{"norm_place": "pre", "norm_eps": 1e-06, "qk_norm": false, "init_std_qkv": 0.0236, "init_std_o": 0.0, "optimizer": "soap_variant", "doc_mask": true, "train_tokens": 278300000, "dataset": "wikipedia_en"}
Each number is 128 + 32 x the weight over its row's rms, rounded and kept within 0 to 255. Layers, rows and columns count from 0. Numbers have three digits each. The size before them is the row's rms in percent of the matrix's.

# v: layer 7 attention value, 384x192, rms 0.213, rows 150-164, columns 128-191
# o: layer 7 attention output (transposed), 384x192, rms 0.191, rows 150-163, columns 128-191
# q: layer 7 attention query, 384x192, rms 0.239, rows 160-191, columns 128-191
# k: layer 7 attention key, 384x192, rms 0.239, rows 160-191, columns 128-191
v150 082:159101139135125102110083156094133170160089102201087176092178160085118124122101169064061099144112137122113128134132112161122098102160153103144095146080092131124160067154168150079085124076109126
o150 093:106162115099120172149108150122106103113149126069194096154138174161061097161143102206171203112081118129114132115130094142135157163129096113137137093193168188128113170097100153196190104187142144
v151 078:083116143132088204081120098106154108168142170183082164139131122112089117156065122175120112112159112145117090095122138087112119121090098117111131110070110149105085140108178163141082140179152160
o151 104:176138171130153074135123091144120099119089094077187148138160101121115206067178095098085127135098149120097162122141097125152107182135163128129151127127130132115161179180063097126112161053112110
v152 079:125180061131119122185153142095200122140123160090135150136119168110115119170105098133146124131064130170129125199112182165103054132111181053105126111126131094201123128119124174104152081123132137
o152 102:163103149173161145061120150146072147106097127113131111133100116147131126107190129121108148106185120138137123128182097134134169077099055215132157133132066156073148155147090087112079161104078103
v153 080:115134153142089098194124153142115136134145140076100123170139142218094121119133113140149146147137105175078117170106146061114126102111178150166148139143159149128139144184124196186171174156139121
o153 099:156095108138100135064111133094148104120114091180118156127098129000156137168191148083103118132127135132125149129115087176122097124128079118118126157082128096161111096050139116085142078122095119
v154 079:131167152146118166093120161086150080065146032136120182105134095099114148093163137128131153164103150070098116147117133122172162184118088130120110129165140124123163147203111137126151136180096095
o154 105:113104107100119091189159094182122147111166155080140137150114098161121136115084137125096147112122115164118178086116117143070110115177160116147151098049099145133123149090161150149128134104177144
v155 091:129067097149135103137159178122118102118150130126139163143126141053139153132103122175119112166090104168144187094157091069133135144099155192163160103114110108163098089122106111199142115109185172
o155 110:178203158100166146066183094153163203138121113098046159098112153181102137133180145079141135094175146077095058186125143187089112090119106100111127104163121104141185199136162088122125145132088112
v156 086:125165175104188131191106140151135073152159148085043152123100205078095162154144114138091146116172053119106124141141147155125083102182072133149074160108144102090168112140152119128145158138140111
o156 108:100060117137086185090107109088124163097080124200189132137164058128183136168117097125179132126116193110136130112135078158147129176139190097157163128163124089131103149078132103129117123105097125
v157 082:160087147099172129189129092066180114106108107119148066106143124180137134137134134135119181183147177105120133107132098090170123120129069122146090155179139136142163116145165150172149087159148162
o157 091:156170128171133120125096157220129130132147135134097140123072122115109102120154162120113064028060129110103085172095177161106101129129152094144122103106065103109099128173115100082110132077112086
v158 089:095064086114150143070058108161117133126103160156070090131117128061083141130140164075124110145130106091104136143105084185106141125151107138126182123124142153115113108130186133065121118141144175
o158 100:119186158120071117157184102082113102188183122091134157131129119150113135068110167170165155065138187135153171121118174053192097108141148125122098150147095157137107174089138147117132130152126141
v159 084:145113097126183108104030088096083119096142145180137154127116136145129096116147155180161190167092108098102217106097124129097168178115127131132059128140161214230136162120142050104110072146155148
o159 096:131129156103128151116198151195189089125176115129084085125118142091127147073107135066162073116173138132129084081154149122102098055073138141160151128130108113038105122157161172125163184150096092
q160 101:140044097102097152090128147144134131110139166139134098159138154089144127074155155138134126109069168166139116139153177100109079163103092110105115135091138111108131112158162114094089120135116110
k160 104:135126117096134148116124143151069120112123148202160089085182068104058124103047224098113134118099106180135128122118104053132178168077143101146094125168150125139101085178169094110116120108143137
q161 099:135205121124143094145079131167158143195109116110171148153136097128055097109096062180071125132114181081174121126073087174152121143098132116145097161143095128121105156109127153142142116103134157
k161 099:152147109095100126153092126166130077114085059126079195092152105102116176072113102203144126117117170090131153142099159106095132070124188110148130121197144157128138096154155093153109121141180113
q162 090:085121097119121065136095148150107140131113125146196153134099194132114151092142177105119142150124096103149124138164158178113122096139124157104122194138103152124064115090091111087154143089063095
k162 096:097143195109160091159093188126155150123099170119104124144095153128124159130133059165101125090088117123141110139159144088143149180112129100123129089108083112154136172149154068155158099132145136
q163 102:134155136121109045171134182043104145125099138124137132117102110134093170140110164197174169089093159173110086123126114108127083181119119096124170186098114151129173153148147108120178120084129129
k163 102:109155142151081102123100119086121149135120115116137160059058121123133121100123119124125138120132143156139151148137138147171134158119134103105137114115157135040105105093191139103149091163126060
q164 096:135094128075037130122117146075095180129159135160161101119112155120072116206159120139137072036165148090133121148138152127135159179134132078160111208129124118152118140145072150131083119119120125
k164 096:150101170106150139152075155143180152136146178110111136175172080129106150172128127162161100104094133069123098139085156116136116110110112205086126099149104117088157141088172119092170126137135174
q165 102:135107122094168098111163124193065084104142230158139147111121112090124145125134077171129118139132095141101153144119191117144130100099122166140103071136113125114125152115157143081130050158106166
k165 104:144208185120108108160195082145143119154096161120157115139096117136090144097112136109097189132154105121101120098128093158112173110128143168170158064124089105082077162183218127122129105131180140
q166 110:140109133161118065194130196132144149178109159106206081190126095152091158133129096149174129114089121113115109104149081094199148109191133180141092128147180176138164120121137085133117125100075160
k166 116:151118115093131110082160186112139140154131113106185137136122077098133129161120138142184098117145129102132131162086133120099162118104129136084097073119142064114123170151083140146128196088132096
q167 101:154130174203168134084197146142154074070154140099136242093068131087170086112099107129145167118137102170151143052114183068109123129123105136178128108062159130146084111109128154118070140126096129
k167 102:142114124126132124176155127132106098145093125187155138085110115056142151119098160142197166133118099159147090097072115099127140100081091118134122111142120061136138124129130099081116132089109130
q168 105:085104159127101105169113038170134177082164127104121171134168143078142200165117163141092160106128169106142144120129072109093096151124177196126199090173204109093134129073074113093158098148194155
k168 109:166104112071110154141159115105151152137207129071175089136173097155195141125148131132159186142102107105156143106113082150123081099126081080096114145073132141115142176201108125180132130121160096
q169 103:127135125152104144122159163133139112100106116081130159181143171111178181172117149116108145115127134137155149131175091172100131153196173130130104153084047187091146116112101140096113202162098129
k169 104:126092134127051127135111172157137126185137200098118048160172187162184138099161139106145093097134114129120124122141100161106111152158173170075113139142139153116125107076078160112090160123089109
q170 099:103077116204054076170118169134171134117105085146155174135099137127141105099130136128139114152122200178172060110081142074138109105139136113120089092119125170123139151087066135103192172111093110
k170 101:127101118053111146128143153143052113176101107100087082126078112056161141119093120115131165176127095159140071119142142138123119075104117181104115140141168115176161122132133139111195128146169164
q171 106:099098140127152061119120123131149146167128096066158132145100156106158190125149145083151118132188114135125090072114107155152149107075108120041141151143109136103096149080102178190137110125169117
k171 096:168070139091102116082124124146152110133124114103055098132111123105097155138142180111134136121120173107106145151136175166141063113071075145090132100112123164090119154138102122168125176128133122
q172 105:164104093097171178148108120100122140132209141107133199133146126084175122131189129123134233088086125126129099089114134128119233159087080142159171135171104078123141121176081103168072080117148147
k172 108:146067190143114199143175130152102116053079109143132104130108132110132105139145116136087117158071116093065081099216132138097109146148108094126111108169106120109137105160085109156129176097086137
q173 103:107189113115162134128075108120141046183130199084118081113095133098164143089110171082105088183143099128146104108139063159117185103085114131090143126120151082090157196139130093146138153148145076
k173 103:039138119198083074128126165118143079173101111133096126042120136132137103140125175137114079173077117122138217138141120099182134142130182106110152066114161116065123114151054115181188074142103141
q174 101:097064147148154167101137156065128131111150154200112094077201096112146166117170114138130130065106133117093110149115087153202075144107096098161099159140103168131127184104030151175151163091180142
k174 098:140130126110166121105143183097142102138185152142140205121190092129115157153169084129136101040126129100090154135129105134126125111135090111165147132153174143155127125138145207153080165143117141
q175 097:057144115143143128136162154125097071118075192132125159117052142092117195103091115097153136172107165114127151169088186104087143164113123117063085083126153103144149068107123127060196193116130094
k175 101:024117085152139126195137138124130102141110177157101104141131166138120121133101148129091138146144138127129069129132132113174138099100150168166118129142147146136137124141082097069147146142155135
q176 095:114127085170137192139090129081143115167025176093157099157122151162133143182138098108157180171108114061104093115134120139148166128167123111169121100140142149165128135151079126147101150170175148
k176 101:124107131076086122117151119167151114122091119133176128108135158084190154128108127159094116109178162141152124076134150109122111144149088162171119113132125120144118118183091110156102195127135163
q177 101:086133083179124139128115128098140164163175125083105141126143060168103125137134088087141135157144118049134113128125118159094107144104170134124134117196026164116123153173120109158086176087151154
k177 110:083101097167079119120130161144072079119132126139091077110115164141155125109151073123153191193143102143117102148128136152191140141152122199141120147113113132136130090169084132149113091097111110
q178 101:080099151113120194111162165158154151098113112079128121115115050165128143107172107173124146100115129130135112132184133177147043104099110159130055203151177134130118140126135169128143155108134096
k178 106:088165106076127111091165125176115191093160120130101108120129103198072148109110107139137074066107126169120150108126220139111107160138114121146138124085125121183167141100147152118081116105085122
q179 099:064072122120137144057114109127146134165173121134181126099147109086140156158156072106127181129141174126146092083130154147129196160169131107143114140098132099094127094116095161113186086149090134
k179 103:180120137140142088074111139119137115176117138112117105121171097101139133076159131139137096159132200119143135093139149143121119134175126077099138119094160089074148210138105112122127051152099121
q180 105:085093201205105125126127147128162112098086191144121162172102120114098130066145106138088066166110110157092117149071179134061147166152154129124126179198161161115108164101125105122100145158096116
k180 109:117115118167090156142132144125119169133137141165120140190103147070183152120046066132098163154112104152132085047119102066125125107119179136098162099099157132153145128092099142158103177087156155
q181 099:086115153144140163140127109094104174119142165105144107115149081147174113132093133139096152111128099057129113123150089129149174034083137132080206121143159130096120123155110156107097200101166106
k181 106:111117144163097151174058090103097161160081129164086148113146111181133120171151101169090104141105121110114168112119134123085163115103145120172128191159128142141136102135170173127103130096114097
q182 104:152151082134152109122147094138091118126146138089155138101171130122172117124069131166128133151153117108145143101103098150134173148104150143116132098152126132173112147093194082164175057085090101
k182 099:165120141155065087151148116176121162040126132082127164178149097168094127145145171116096087110077128116121058097128088153154139130153172141104166119145130143080132148157165083148191144115112027
q183 101:089112159104157046138105132196055151160110082179170134180089078127114181172110144202079134122097129116157117129092114090080164132103202154210139138170122164107125132139111132134150158086153123
k183 101:118138165125085097137086095103168146198126141162140143174084131075133144095118133130072134056113124122159116121122117156117115125172143098108141110110185120119121147156128144105113139058161162
q184 100:126101130147091138106176153141132078083221121128111159128117120146142125147094152088153128122140108099130173103141119167157049112124095146150106164082108124163142132121122185129095103148184162
k184 108:163159171100139067135162123160123133148148148096117174090168103155087128144145130164083111081120086149219161087121113116089172123173126134136132145150115101108132152083140140136092073177150120
q185 097:092141112148088133166209122170116160135081128118177136119166157116110131158159115146063143146135102126107099211126178139136125115104173163085123124121197071139092139101134178143067134119070106
k185 094:134174118080130141128085131164112164166156122084162138125161159153154159133093102196140105115124132071121173135088199115183102131121173083124107137168146138116125123096059101115046067116159115
q186 101:123084140116149154100090123127085081082197164171184126132118152081106109083105156114131125145103124088130080108130159114103184057096136181080198153102158167185095110129106136147147118170107076
k186 101:123152118185146160116105138079083133097153127158185133124080110082113125155085177096115118157136129107078102133125137117115133120121107009114176132098086124106106133137150105146149145108096106
q187 104:095155101097088131117108147126137188074165152092060150121076169135119178086144090148099202129085139162128127186181070143109182110126128118119085078104103098119156155146179134170123187156176143
k187 103:064113119123120149139128168189099086073132121163074189059108086127113098095156097121109118113163176168101125166174123069144175176180139138163158125155039124157105125136128189112122109133150142
q188 096:151136105110108067154156151183115158110156039139173158108165158175127119150179160114102201204124139115139170137136171118114048112092145175173108137153079095142090137160102174095097165131148131
k188 100:152169132120154148105145130154124194101109138138094078139076143156128136104106112137145201136089038124115174153150182138139089152154135129130156093118130119173089110159129171105102078132161143
q189 099:109141112134106105138093094105121134224136168116126086053115125057150159202129088146179100111128130157135113106148125126175136111142176131120065185111068176126140094136133205155079160100167144
k189 105:113131151159118122125093053130129116116160150112136118155081166011164101155148168135132166121196098191143120103080112101112145146128074132136082070148177099108155144130174154092152120155193140
q190 091:116079100134069200177126087173130148157135137157097159117100165111137104145104187099108106134113078185132154060095144105126143116157180110136136160097148077094133116125104082073089100126113136
k190 095:100097140118140167152106098091132162150150130160143114126125109101154099175075188134112145127145121120137197132135135178120123148165135077104121092144133108133161158162129136104109164116070139
q191 099:105163193118143166121158140140111156113137108088167055109129152165120145068124104100125153094141172146135088159092194106167135146106082117119174139133154150136133094167217119157120071194187066
k191 103:170118144062112143138165138102132163102086104113128130049130107104133120124141076074115133146143150192109113125121164151154127123136125117117131135119120104153130119126183149188133152189136102
v160 093:148106139166206123155168079145136131125132188157081097120075119143088123136148111117127186099082146122151155114114126074129111089185142141122180123197105098112135150163148135116118166157129149
o160 096:129104160143075136097122088117123127168090145107145153167167192083180128127175200143173129154135144138076183126156115119185124183145153133115106156115169117135148158111138108197093130160197087
v161 089:098185148093105155190149133093076099102119114123108102167067082132120090147124138109117195172158157134039156125135114076145095126103129106125212121144050124116143104148075094077113165169094128
o161 095:107063159100108131079167120136157117127139179140103204161126106081159112121160114199106108097123066102139098110098115149166154136099083136130129112119121117139096115120126202153158188136162093
v162 116:131137101058091129113125129134162136134192095168074063102154172110158096146121082089167054127131126169127116113118211068206162125083185136166166137116136151138114085144089140110133152107110103
o162 117:175144172130125093156150147148109142123144105090161151148167120192177170208093137176103160161146081112131154125142079144039081136150090143104102114089121134133144180138112129126121143108150164
v163 109:113142117131146118141116128129078105097165155093175144099058105139145114187139165145084167195143081102124170122094155086149135160119086084064084109143100090148076138092161131127167214144151192
o163 110:078121162141144095088171137153164131095147064160093122132128085072132135085062131154195071105156111158106152130181091109109124116099186123138131120085208182121148115128153134120133142089143132
v164 102:147108132115159115102125096138135129147083116134155158104108087053148074146124109086143115157091133169140117066093140115134123092113126158127134140179155072079173163130139161130181118097134126